Weights of a small transformer language model.
Size: MLP 384 GELU, vocabulary 8192, 1.94M parameters.
Architecture: LayerNorm before each block, learned positions, no biases in attention or MLP, tied embeddings.
Training: 94M tokens, 6495 steps.
Each number is 50 + 12 x the weight over its row's rms, rounded and kept within 0 to 99. Layers, rows and columns count from 0. The size before them is the row's rms in percent of the matrix's.

# layer 3 MLP up, 384x96, rms 0.204, rows 337-383, columns 64-95
111:60 54 39 55 62 26 58 51 43 33 61 55 52 48 68 56 43 70 29 61 63 33 47 41 63 52 51 48 34 47 22 48
067:44 69 66 43 42 54 42 54 70 43 62 48 24 52 41 54 51 20 56 45 57 51 46 46 56 65 58 42 52 45 70 44
102:61 57 44 55 31 52 56 49 60 62 72 49 56 67 52 66 47 46 63 38 50 40 64 43 52 49 57 58 48 70 44 40
117:57 68 30 21 42 68 55 59 40 58 40 45 56 58 54 50 53 46 60 43 53 56 36 43 39 41 40 43 53 53 54 28
080:57 60 47 54 39 65 55 42 48 59 73 41 32 52 36 30 27 64 29 54 33 41 45 72 29 57 61 54 56 65 51 39
090:60 37 46 45 47 62 51 40 49 59 63 44 55 36 45 67 53 49 48 44 52 52 53 65 32 47 44 55 43 71 50 35
101:47 59 42 35 50 59 56 39 48 58 42 66 64 47 49 32 60 33 34 31 48 45 52 56 54 46 58 52 74 57 55 27
106:56 54 52 58 34 59 55 56 57 53 51 34 37 51 49 25 43 67 25 62 30 52 37 50 56 51 13 42 39 35 25 52
126:40 53 43 57 45 50 68 52 46 53 40 63 61 37 51 24 62 37 75 43 35 63 52 41 45 71 36 65 51 51 38 49
084:69 46 59 70 43 82 52 42 54 63 39 42 52 40 24 35 43 47 54 58 61 56 63 44 29 45 44 38 50 50 36 51
095:47 51 50 41 50 55 44 71 48 62 52 67 62 40 35 51 53 66 65 53 35 74 59 54 71 73 28 27 51 44 47 57
093:83 71 50 41 40 78 56 42 50 50 26 68 48 71 45 60 51 41 63 40 48 72 29 57 22 45 45 49 45 46 42 44
089:48 42 47 54 62 58 54 51 32 51 64 40 56 50 53 37 42 33 54 27 38 56 41 34 55 35 49 35 46 63 52 34
083:78 81 39 41 42 57 42 62 68 46 30 65 42 71 69 50 57 48 68 57 40 55 57 36 56 57 69 49 41 48 21 65
092:55 61 57 48 65 66 37 42 50 63 33 45 58 45 52 14 60 59 78 41 69 62 29 56 45 26 61 29 45 43 47 51
085:73 67 64 51 55 52 63 54 45 41 62 39 26 59 31 46 38 55 55 43 50 69 40 53 32 40 67 54 61 61 52 45
109:54 58 55 41 49 81 46 55 53 49 42 52 55 69 53 43 44 43 49 47 57 38 62 46 47 61 49 21 32 21 82 56
109:70 66 44 55 41 35 23 53 47 59 50 53 39 43 53 41 37 48 73 59 28 36 39 48 33 41 58 61 53 84 46 53
098:49 46 50 53 58 58 29 45 45 43 59 36 42 62 57 45 49 21 41 57 45 36 62 45 42 39 41 59 55 35 63 53
087:40 37 29 59 46 44 49 16 50 44 52 38 64 57 60 62 56 36 45 63 39 66 59 59 50 50 53 53 71 65 65 54
078:45 58 42 35 60 43 61 44 60 59 50 44 52 56 41 39 74 52 63 51 48 45 67 71 31 48 70 34 34 39 53 37
112:35 63 55 52 54 52 65 45 46 61 56 24 47 44 38 40 56 63 40 42 55 37 31 72 47 70 37 38 26 29 51 67
123:44 44 59 33 38 56 62 46 39 49 60 66 26 43 48 37 46 42 41 68 51 39 44 48 70 60 59 40 67 58 63 41
094:60 60 39 46 25 60 52 63 50 53 40 72 69 58 64 40 33 60 53 41 44 61 50 56 37 72 28 75 58 63 51 51
104:68 32 53 61 37 48 68 70 47 38 68 37 50 53 55 52 32 35 57 72 48 60 37 53 09 26 58 67 42 62 48 46
090:69 40 68 61 52 46 72 68 59 43 36 62 29 45 43 25 57 60 49 60 41 53 39 55 47 60 39 45 34 57 28 61
099:59 62 55 70 53 32 55 53 47 40 61 40 54 38 71 46 46 57 51 48 31 48 30 59 48 41 63 73 39 28 35 40
097:41 42 36 48 49 40 39 57 75 34 46 47 66 47 31 47 65 52 51 59 48 77 47 31 46 54 42 71 51 49 22 49
108:46 69 57 52 56 47 66 42 43 51 38 63 32 54 52 54 59 60 39 34 61 33 69 30 60 62 58 28 57 45 50 37
111:49 65 50 38 55 25 40 44 46 39 55 55 46 44 46 59 59 54 34 41 32 33 34 64 46 45 56 32 52 67 37 34
087:49 44 54 55 54 28 34 35 60 59 61 35 76 54 62 46 47 39 43 32 25 55 52 61 59 69 51 72 67 36 54 63
111:44 54 64 62 57 39 67 58 62 63 33 39 53 27 56 32 54 68 51 32 39 33 36 47 54 47 43 39 33 50 44 43
060:36 55 64 80 39 53 55 40 59 52 55 39 62 44 71 34 50 48 40 45 66 28 61 26 38 55 47 47 60 51 64 55
082:61 59 58 57 36 30 62 57 55 53 58 36 56 63 42 45 64 47 34 50 62 62 50 54 65 60 47 67 55 35 25 62
114:28 53 45 60 46 39 47 41 55 44 51 33 57 68 47 44 43 45 27 60 62 61 36 58 55 38 56 54 67 42 57 66
099:60 33 57 61 52 51 59 57 46 47 60 53 37 46 68 37 48 65 58 34 54 57 34 36 53 54 42 48 49 37 58 37
090:33 50 48 46 49 55 41 25 58 61 41 44 39 59 16 41 54 41 46 80 70 34 44 65 58 63 53 72 58 57 81 48
103:42 50 56 51 43 69 44 39 63 61 82 89 55 37 40 58 36 47 52 57 50 43 66 56 42 66 54 50 65 63 56 56
107:51 20 44 53 51 44 54 47 69 56 49 69 44 41 49 50 56 73 48 38 48 55 38 41 63 44 49 52 71 59 45 38
092:68 47 50 37 35 25 52 55 45 65 48 26 59 56 34 41 61 53 71 28 60 64 51 47 38 30 34 59 48 56 37 63
093:60 42 64 45 45 52 39 53 33 70 41 42 52 54 42 50 64 38 48 39 49 56 45 48 55 45 55 47 26 40 56 55
104:44 54 57 44 34 80 55 38 57 50 62 48 32 55 79 66 36 59 69 57 46 44 58 41 48 47 63 65 51 44 51 36
088:59 41 37 54 36 60 60 58 38 53 62 49 55 46 60 33 43 56 54 46 55 56 44 59 57 42 57 59 52 57 61 52
090:24 38 59 52 59 48 53 46 45 40 36 65 47 63 34 34 54 45 34 66 58 32 49 57 50 52 44 60 43 44 56 53
102:30 47 43 38 44 53 34 72 42 47 63 60 43 62 32 43 35 57 51 43 43 29 47 58 67 54 32 61 73 47 47 72
104:48 50 66 63 51 41 46 51 47 51 65 69 27 45 51 53 32 45 50 84 25 53 54 64 35 57 69 51 44 55 50 53
109:59 33 60 52 47 32 40 47 49 71 35 32 63 67 45 44 57 52 52 51 51 72 43 41 53 33 30 63 44 44 55 53
# layer 3 MLP down (transposed), 384x96, rms 0.185, rows 337-383, columns 64-95
113:54 47 48 53 41 63 65 66 58 59 56 65 42 49 38 36 40 53 35 41 36 33 70 43 48 60 47 49 49 55 56 37
081:56 41 27 60 56 48 29 40 70 34 73 57 45 61 53 48 46 63 26 58 43 50 51 54 52 56 48 59 49 41 47 40
092:35 42 45 51 41 39 41 65 48 45 35 47 23 41 63 71 45 57 84 37 60 51 76 44 56 58 57 41 41 39 53 58
120:47 48 73 46 64 53 53 37 46 51 43 52 53 44 54 48 37 54 40 63 51 57 54 28 47 43 43 60 38 53 60 58
091:56 41 53 43 35 58 50 63 47 50 52 55 50 72 35 28 71 31 47 58 70 57 61 60 58 51 70 38 38 55 42 61
097:54 58 51 27 41 38 58 58 45 55 70 32 48 76 46 33 51 47 64 49 57 36 51 61 62 54 66 44 33 55 41 64
097:59 57 46 80 48 48 57 37 48 59 30 56 53 52 41 30 41 57 66 37 53 57 41 65 57 27 43 57 62 43 48 50
109:44 67 54 71 46 56 59 52 51 65 52 61 62 42 58 48 56 51 58 50 63 45 64 56 61 44 57 41 36 48 58 36
117:53 39 59 66 41 78 43 35 54 60 42 20 46 54 37 56 59 48 36 44 48 62 48 64 62 24 41 23 32 58 35 44
077:52 39 62 36 56 63 46 58 57 63 37 51 56 64 44 72 49 55 50 51 51 29 66 55 59 71 55 48 51 61 50 38
076:32 53 36 42 47 69 45 46 50 51 39 51 49 50 60 64 53 41 58 46 59 40 54 46 59 53 68 72 38 56 48 36
089:21 52 56 43 72 33 63 75 51 67 57 29 43 66 44 63 48 53 38 39 80 36 42 56 54 44 34 45 51 51 64 39
094:71 51 63 37 57 50 40 64 52 53 37 46 39 62 39 57 48 77 27 74 44 62 70 59 52 63 42 59 52 29 34 60
083:60 59 49 38 39 41 59 63 45 66 58 51 52 49 36 51 43 43 48 36 31 37 66 49 70 54 59 57 48 48 47 41
087:49 42 45 37 75 56 52 56 51 55 47 74 48 53 59 61 40 50 22 39 22 45 49 50 47 58 63 64 53 48 60 50
093:26 48 48 64 32 32 54 58 50 48 49 30 31 38 43 73 42 38 70 70 53 52 39 66 43 33 45 63 58 57 47 30
096:57 52 40 61 31 55 48 39 54 42 68 50 53 52 40 69 56 61 45 62 24 56 52 43 73 48 46 44 46 37 38 46
116:23 44 56 48 55 51 37 37 67 63 40 41 71 41 14 40 48 59 51 43 63 47 39 52 38 57 38 50 42 49 44 59
097:62 53 48 50 46 60 46 57 48 45 61 50 56 54 29 51 34 40 57 21 51 47 40 43 63 58 38 58 60 54 58 52
092:37 53 63 49 29 45 67 55 34 55 39 56 40 31 44 47 53 54 61 48 44 49 20 61 45 44 48 56 27 48 41 40
082:24 59 60 60 41 58 40 51 35 33 58 39 47 45 46 37 64 33 37 46 54 66 65 37 66 34 59 34 42 48 57 46
112:33 49 61 32 58 32 49 73 66 53 43 49 52 34 38 54 64 70 62 39 75 29 66 56 38 56 46 58 43 55 47 42
115:58 62 53 48 31 50 47 43 39 37 46 67 31 48 58 32 74 46 40 48 27 64 46 53 54 67 47 52 29 53 64 24
084:47 50 46 53 36 47 50 47 38 32 52 31 34 39 65 48 62 53 42 49 67 37 68 56 67 66 46 60 38 62 55 35
107:63 50 23 43 50 50 37 39 41 46 54 54 28 64 44 34 52 35 77 47 60 30 37 47 44 48 58 65 75 51 47 59
102:65 82 55 42 43 36 62 62 48 28 69 54 54 44 61 35 71 53 47 23 61 40 52 48 79 66 49 55 57 55 57 61
087:49 43 26 40 62 40 34 46 56 67 60 51 42 51 37 43 34 49 43 56 60 53 49 51 58 42 48 63 35 47 61 69
093:70 35 46 34 39 56 40 57 53 34 61 24 45 46 45 62 35 52 71 70 46 33 34 51 58 20 63 63 59 44 67 53
104:55 38 40 47 56 41 35 52 59 47 46 49 37 50 54 26 43 32 58 39 29 38 51 60 60 56 58 54 41 31 62 61
102:32 47 47 33 56 40 52 48 56 49 30 54 64 45 54 40 34 56 68 62 45 63 49 15 42 56 45 66 59 51 55 75
097:78 33 54 45 45 50 57 49 64 18 32 65 54 53 65 53 73 55 42 59 53 83 44 53 37 57 59 61 42 23 50 78
104:42 45 56 36 43 43 39 52 40 58 70 70 68 34 39 48 46 49 77 35 66 44 43 30 54 43 49 39 62 48 27 52
067:58 59 33 54 63 38 46 35 55 58 59 78 46 26 52 55 53 46 33 42 49 43 36 67 47 45 29 23 41 62 70 52
094:49 70 51 38 32 59 55 50 49 61 50 40 39 71 51 53 57 54 28 46 42 46 37 68 46 40 73 80 45 68 37 43
104:37 49 23 53 56 65 57 37 50 38 57 49 41 63 51 57 69 59 44 46 74 68 62 56 46 55 41 42 62 40 47 67
100:37 61 28 39 23 72 35 33 52 54 38 46 60 42 52 58 40 41 82 57 37 57 57 63 62 38 61 56 43 40 37 39
092:61 65 48 55 55 26 62 55 32 35 54 39 51 64 72 67 39 44 48 40 20 70 41 40 53 62 60 42 46 45 52 45
090:38 48 46 25 47 50 41 47 55 34 28 40 43 61 34 55 37 35 67 49 48 38 47 36 65 46 65 59 54 31 68 55
101:53 56 42 55 51 42 50 55 46 45 49 49 30 66 48 51 40 70 48 56 47 64 39 52 53 57 29 40 31 56 74 47
093:54 14 67 41 59 46 57 64 42 53 38 71 43 48 60 31 47 52 41 49 39 56 59 50 52 36 56 65 56 38 51 49
090:50 56 57 44 43 53 45 62 34 60 48 45 47 46 52 49 42 52 59 45 59 24 60 47 58 42 47 68 59 57 58 35
092:48 51 62 17 66 46 65 66 59 63 52 48 42 48 43 46 56 72 51 41 54 48 44 61 53 51 45 56 34 79 29 42
086:65 32 64 33 64 44 62 46 53 55 57 56 75 61 56 45 64 67 47 47 54 61 54 57 41 28 55 43 52 76 52 59
090:56 62 56 28 51 45 60 49 53 57 43 33 49 39 49 52 30 48 58 46 45 65 47 43 47 52 67 47 40 72 52 43
101:44 44 72 67 59 47 56 49 68 17 40 24 57 47 40 53 41 55 61 44 59 63 77 41 45 65 56 49 26 61 45 56
116:65 53 37 50 44 60 33 28 40 42 65 67 45 41 41 37 41 48 34 62 35 53 52 33 69 55 58 58 65 65 42 55
109:36 58 62 45 45 66 72 42 48 52 41 56 49 56 62 57 53 28 45 59 51 30 61 46 50 70 43 50 36 51 52 50